Part of a small language model's weights: 4.64M parameters, rotary positions.
Each number is 128 + 24 x the weight over its row's rms, rounded and kept within 0 to 255. Layers, rows and columns count from 0. The size above them is the row's rms in percent of the matrix's.

# layer 3 attention query, 320x160, rms 0.152, rows 0-75, columns 40-79
size [142  95  99  92  91  94  87  89  89  77  91 100  83 100  76  88  85  73  87  79  92  83 102  91 100  86 100  97 102  89  83  91 108  94 108  82  87  88  87  83  95  78 101 101  88  91  91  87  91  77  90  76  92  86  90  84 100 101 100  96  95  84  92 109  85 130 134  85 110 119  91 120 106 115 105  98]
[[143 153 120 132  92 144 166 120  95 113 130 160 167 140  85  99 125 135 127  73 147 148 123  90 150 164 112  79 135 118 137 160  96 113 117 113 116 133 102 118]
 [ 98 144 111  61 133 108  95 126 118 117 163 107 141 148 112 176 153 126 144 109 153  92 194 123 112  78 116 145 152 107 148 109  92 148 109 132 132 121  89 119]
 [165 151 125 191 114 151 139 126 119  94 119 137 129 146 122  80 109 111 122 111 127 138  86 100 117 144 150 107 134 148 164 148 179 128 119 102 129 135 137 135]
 [144 183 105 119 122 146 155 122  83 145  86 145 141 144  83 115 140 120  94  73 159 136 147 119 148 149 103 102  92 125 111 156 123 130 129 124 136 114 113  84]
 [121  79 143 112 157 109 100 157 160 109 155 119  97 123 173 134 131 167 194 172 130 142  92 163 122 114 126 131 141 113 132 124  77 146 142 178 152 160 106 145]
 [116 127 121 193  99  98 147 134 114  95 137 122 133 153  97  93 102 105 138  95 143 147 103 133 137 167 127 102 183 149 173 126 137 123 118 117 105 155 143 165]
 [137 136 128  85 154 173 121  86 156 168 126 113 134 125 132 142 139 168 116 142 113 104 156 134 158 103 125 132 124 106 112 155 122 123 129 127 159  95 119 112]
 [126  95 171  65 149 132  96 115 146 102 164 117 103 114 150 155 163 137 156 219 150 121 153 125 132  92 149 142 104 143 104 132 103 155 110 168 146 141 128 132]
 [111 117 130 114 124 137 112 127 135 138 150 128  85 127 158 154 159 153 127 171 102 106 135 154 156  90 104 126 116 119  91 133 134 148 144 142 175 111 141 107]
 [112  99 104 172 114 117 125 146 114  96 156 134 144 149 133 130 136 100 145 113 132 151  82 149 144 125 157 137 146 143 187 117 144 176 115 148 114 154 132 130]
 [123 134 119 140 101 119 108 144 120  97 138 136 136 138 112 108 131  94 132 110 161 134 122 145 104 174 158 123 155 128 152 133 158 144 134 158 116 126 110 148]
 [113 154 147 136 150  82 142 143 129 127 133 179 156 115 144 140 104 149 178 129 105 134 128 100 164  79 111 125 143  70 137 117 138 116 141  70 133 134 165 137]
 [153 101 102  84 182 145 156 120 138 126 107 140 122 114 116 170 118 137 145 132 125  96 119 132 119  83 119 139 113  95  92 137 112  97 107 149 139 107 116 142]
 [129 118 113 151 152 116 103 166 165 130 155 119 116  99 161 127 122 165 133 188 110  74  91 117 138 102 105 129 111 139 129 129 131 129 154 130 160 108 128 133]
 [162 145 130 132 147 133 143 140 145 110 137 107 108 111 135 133 152 166 130 177 160 134 139 125 111 105 144 130  94  79 100 133 128 123  96 138 126 101 107 140]
 [120 156 137 179 105 117 157 153 124 112 129 131 140 161 120 174 129 113 144 111 179 143 194 163 116 117 126 140 132 151 112 107 110 131  63 147 144  97 148  64]
 [145 161 107 108 150 155 122 129 175 108 121 145 148 106 137 151 105 194 116 145 150 141 126 123 110  64 112 134 136  92  93 136 101 113  97 137 151  75 103 111]
 [131 124 121 194  98 124 109 138 126 136 126 146 143 122 118 155 133 136 131 188 186 139 124 186 132 113 123 117 125 117  89 110 128 140 108 118 121 118 159 126]
 [135 192 137 115 143 144 133 152 168 117 139 112 153 122 135 149 119 149 140 144 121 114 164 149 102  98  96 155 127 140 106 109  99 152 103 131 146  93 150 131]
 [128 174 121 189  84 112 129 146 123  92 147 130 153 163 118 158 117 103 154 118 197 125 173 126  76 139 145 167 135 148 107 102 140 104 129 130 131 133 167  98]
 [154 148 125 124 115 124 162 167 133 134 125 138 111  92 141 135 107 124 100 120 160 139 168 155 124 157 115 197 110 130  85 100 111  93 129 184 113 135 160 110]
 [149 144 130 191 115 101 154 145  98  86 126 122  94 139 123 136 108 117 156  81 173 122 149 132 129 141 134 138 125 126 143  70 126 144 145 171 140 159 161 137]
 [120 152 150 162 128 106 127 145 136  98 144 122 190 154 139 181 152 158 115  80 133 150 142 120 113 106 125  66 169  93 159 107 107 153 129 102 147 143  93 110]
 [129 139 130 105  94 113 114 150 133 122 102 108 110 159 112 158 161 121 123 132  90 136 149 128 125 153 122  76 159 112 151  85  78 131 125 134 146 128 132 115]
 [105 127  89 126 151 148 115 138  98 125 171  99 108 152 119 142 141  82  97  87  89 135 108 121 134 121 119 148 123 144 150 106 101 117 157  94 120 154 127 123]
 [141 139 121 117 103 118 148 116 146 144 119 133 143 154 131 136 143 136 124 127 119 164 121 109 110 143  84 123 132 126 139 113 131  85 145 126 125 133 148  93]
 [171 156 131 110 127 107 111 113 187 161 145 134 161 156 118 146 126  93 143 142 104 133 115 130 122  69 132  84 136 130 142 112  90 118 131 104 158  96  91  94]
 [132 141 130 111 100 113 166 108 148 107 113  96 169 139 114 152 145 127  87 106 147 136 164 132 122 114 112 157 206 159 148  98 110 114 131 108 143 138 111 127]
 [135 113 129 110 180 113 147 101 161 158 137 144  98 108 148 142 132 143 108 128  78 119  82 163 171 127  77 116 121 108 140 120 134 115 161 113 123  99 125 141]
 [107 146 127 122  88 129  83 133 126 123 131 128 117 165  77 149 150 119 105 148 148 128 156 112 107 114 139 109 163 112 128  80  93 139 103  98 105 125 141 115]
 [155 133 104 126  98 138  76 126 139 156 125 159 131 122 165 121  96 153 108 157 150 134 108 148  89 127 138 119 115 115 140 115 123 100 163 109 125 124 131 103]
 [110 151 168 130 138 131 142 134 122  79 107  93 103 135 118 154 123 135 146  89  93 149 147 150 139 157 119 108 124 106 149 105 157 165 137 113 117 139 170 157]
 [103 116 146 135 149 150 170  92  84 152 115 147 138 124 106 106 120 149 134 126  99 143  84 140 163 132 107 119 122 153 139 161 125 107 119 121 123 162 105 124]
 [100 133 128 103 179 131 103 121 110 104 126 117 103 149 152 147 149 118 121 155  98 109 134 145 149 145 139 183 128  76 135  79 171 154 131 120 124  97  99 117]
 [156 140 122 136  45 150 153 122 149 127 118 132 124  97 114 112 135 140 141 104 178 128 141  72 118 123 134  94 136 146  92 152 105  87 128 132 123 128 123 124]
 [124 122 152 128 132 112 129 100  93 166 119 149 116 108  89 108 142 133 105 118 118 128 117 149 165 119 135 105 111 158 147 155 152 185 158 136  85 114  98  95]
 [136  72 132 147 120 101 115 166 132 106 124 112 134 118 178 125 129 158 152 122 110 145  92 113 105 102  88 117 107 102  99 119  87 108 115 141 167 130 150 165]
 [163 117 140 128  82 140 155 112 149 135 125 112 153 144 112 117 126 151 136 108 157 156 124  69 118 125 111  71 190 135 107 138 123 110 122 130 132 140 148 155]
 [137 117 123 123 166 138  86 112  97 126 134 117 112 121 146 144 107 110 115 104 133 108 131 172 173 132 135 191  71  93 163 134 120 134 132 133 143 100 112  62]
 [109 134 164  91 171 125 126 147 139 122 167 138  90 135 145 126 131 126 109 176  91 110 133 150 130 116 124 162  71 124 141 110 127 134 118 121 124  99 146 119]
 [118 154 111  85 115 107  99 150 124 108 149 157  91 106 189 161 117 148 104 138 117 131 147 148 155 125 124 144  76  80 133 137 113 139 166 138 147 102 126 105]
 [140 106 161 149 110 122 148 112 138 174 151 125 153 110 140 125 145 140 144  96 105 138 139  91 122  82 134 111 121 160  66 153 134  93 149 120  99 127 153 207]
 [113 138 143 153 117 124 153 140 167 161 165  97 126 137  85  98 130 107 114 134 126 115 143 103 136 129 152 110 168 170 117 137 143 128 176 149 128 128 135 165]
 [124 100 106 147 118 113 137 131 132  97 104 186 143  92 126 152 116 177 149 158  95 140 140 143 117  93 154 104 160 117 131 139 120 103 116 114 178 146 141 142]
 [123 125  95 138 151 141 121 161  93 109  91 132 105 129 137 147 118  89 111 103 129 108  95 163 133 117 105 157  91 111 147 122 174 120 115 134 150  94 119  93]
 [154 115 123 183 108 123 124 135 144 131 135 129 103  74 158 101 128 136 146 146 155  86 150 113 156  81 119 107 105 155  96 141 145  87 150 126 162  97 107 123]
 [132 190 111 158 139 129 102 155 144 131 119 137 112 129 173 130 126 144  82 139 158 145 114 137 122 114  97 137  67  88 108 154 117 120 104 116 124  99 101 113]
 [111 108 157 164 140 105 141 155 140 149 174 132 135 119  81 143 145 146 149 163 134 143 174 128 128 127 161 112 117 170 114 123 125 151 105 132 153 133 181 141]
 [113 173  93 136 117 128 131 162 141 104 116 159 122 110 150 148  97 163  96 108 132 160  96 136 108  97 107 168 101 103 135 129 121 106  99 120 127 107 122  83]
 [117 151 138 130  76 105 114 121 136 144 167 167 157 128 133 148 114 137  91 114 138 173 133 113 107 117  83 149  92 119  86 107 115 127  90 125 122 103 145 117]
 [ 90 177 116 128 137 136  98 150 152 115 147 115 147 135 108 130 114 157 106 147 102 118 126 147 159  96 119 168 104 138 111 120 132 158 114 122 154 101 155 117]
 [107 168 125 186 128  86 107 124 166 124 207 137 173 142  70 153 100 148 103 173 138 138 162 128 135 130 158 125 152 175 118 117 134 155 150 129 129 124 189 149]
 [ 98 157 122 146 101 103 118 143 135 100 175 160 174 145 104 159 112 126 125 134 110 172 161 108 133 116 132 145 121 136 145 109 155 169 137 145 139 145 180 126]
 [135 162 111 144 121 122 132 139 135 130 146 121  99 117 128 133  83 180 113 135 164 167 156  92 168  94 128  91 115 105 114 117 123 145 156 155 171 112 161 166]
 [164 139 126 183 155  88 134 154 103 147 131 153 126 103 121 142 106 175 107 119 167 148  98 139 109 101 106 136 152  89 131 136 113 152 110 116  97 118  78  96]
 [127 124 126 119 151 119  92 142 124 138  93  81  89 119 102 102 118 143 120 163 109 118 109 140 187 105 116  92 160 143 147 156  84 122 173 141 133 121 113 151]
 [106 140  99 138 179 137 136 138  85 121 150 141 112 139 146 157 195 103 117 110  82 152 103 172 139 116 100 144 112 112 144 134  96 104 121 125 144 139 132 118]
 [151 150 107 152 138 111 115  87 146  82 120 136 128 143 115 106 103 107 103 162  94 100 106 154 124 120 164 150 154 148 127  86 132 132 154 125 114 140 102 118]
 [145 170 141 115 136 114 129 167 128 148 153 112  89 109 115 105 145 108 142 154 123 123 117 147 134 130 120 103 156 119 170 146 112 141 129 141 146 132 166 104]
 [161  99 146 171 123 147 137 124 134 119 136  74 144 142  82 155 125  99 125 125 137 127  82 129 168 146 100 165 140 149 170 120 137 153 120 118  93 125 118 116]
 [138 118 117 119 144 145 118 127 121  93 113 118 121 127 113 125 117 115 156 145 113 110 104 183 156 119 142  85 133 133 124 144 128 109 142 152 135 118 131 147]
 [118 139 136 127 119 133 121 137 129 158 128 102 116 134 130 131 133 142  88 121  99 121 158  91 135 105 121 145 111  87 114 114 112 118 131 122 124 109 101 105]
 [127 171 136  95  83 123 107 155 118 104 118 187 170 145 171 142  99 127 103 118 123 159 138 141  86 141  77 123 134 103 117  89 112  86 119 140 118  91 133  89]
 [127 102 168 102 169 116 119 102 131 150 101 132 142 136  93 155 109 151 124 168 135 134 122 124 134 145 137 116 118 129 119 163 152 150 119 130 126 151 153 158]
 [109 132 121 173 101 110 149 129 187 124 117 130 130 117 142 196 132 118 126 160 130 128 172  89 101  94 118  85 153 128 119 110  72 151 122 102 136 147 149 168]
 [117 161 152 120 126 139  79 152 170 115 160 125 181  99 142 120 171 136 137 118 135 110 120 121 116 113 118 104 102 160 144 135 121 150 128  88 161 139 121 152]
 [156 138  95 135 128 104 186 116  72 133 112 159  82 130 116 128  95 125 137 113 127 118 119  99 135 154 155 160 135 105 138 114 135 102 153 142 125 137 142 130]
 [159 126  95 162 138 115 167 148 167 135  83 113 119 151 152 142  93 134 118 154 155  89 160 122 135  88 108 113 167 130 134 137  89 116 119 126 167 138 165 175]
 [115 142 145 121 137 137  74 149 138 153 136 152 174 120 174 110 154 147 126 146  95 169 109 126  88 122 119 121 156 174 124 137 123 152 111 119 145 117 108 111]
 [142 145 112 146 150 128 167 106  76 144 125 145 109 155 106 117  83 143 154 108 122 166 120 122 109 142 154 143 159 112 119 108 150 111 142 149  95 127 114 108]
 [115 109 182 148 150 139 101 150 149 116 122 136 187 131 166 136 180 137 114 136  94 141 111 146 137 134 132 123 141 139 135 131 111 157 150 123 144 145 141 143]
 [136 120 115 123 133 106 156 113  99 143 128 164 107 130 113 148  86 145 158 114 110 137 122 113 137 141 143 144 120 118 101 130 146 126 146 145 123 147  97 113]
 [116 118 111 155 125 150 151 133  98 141 148 184  76 117 105 146  64 142 150 112 112 127 147  89 119 165 147 156 141 127 125 122 121 133 147 135 121 166 110 133]
 [132 148 120 103 136 119 128  82  91 143 127 115 107 131  85 112 120 132 140  97 111 122 147 119 146 149 130 128 100 108 132 148 156 102 113 141 121 148 105 132]
 [124 120 132 119 122 147  84 148 158 116 148  97 144 124 121 121 148 119 156 152 151 101 154 130 142  90 112 126 134 112 135 102 105 168  74 102 121  94 147 133]
 [109 109 176 157 133  96  77 122 119 133 109 126 132 136 147 113 168 125  92 155 141 118 109 179 110 129 107 108  92 119 145 133 152 146 132 143 145 150 134 118]]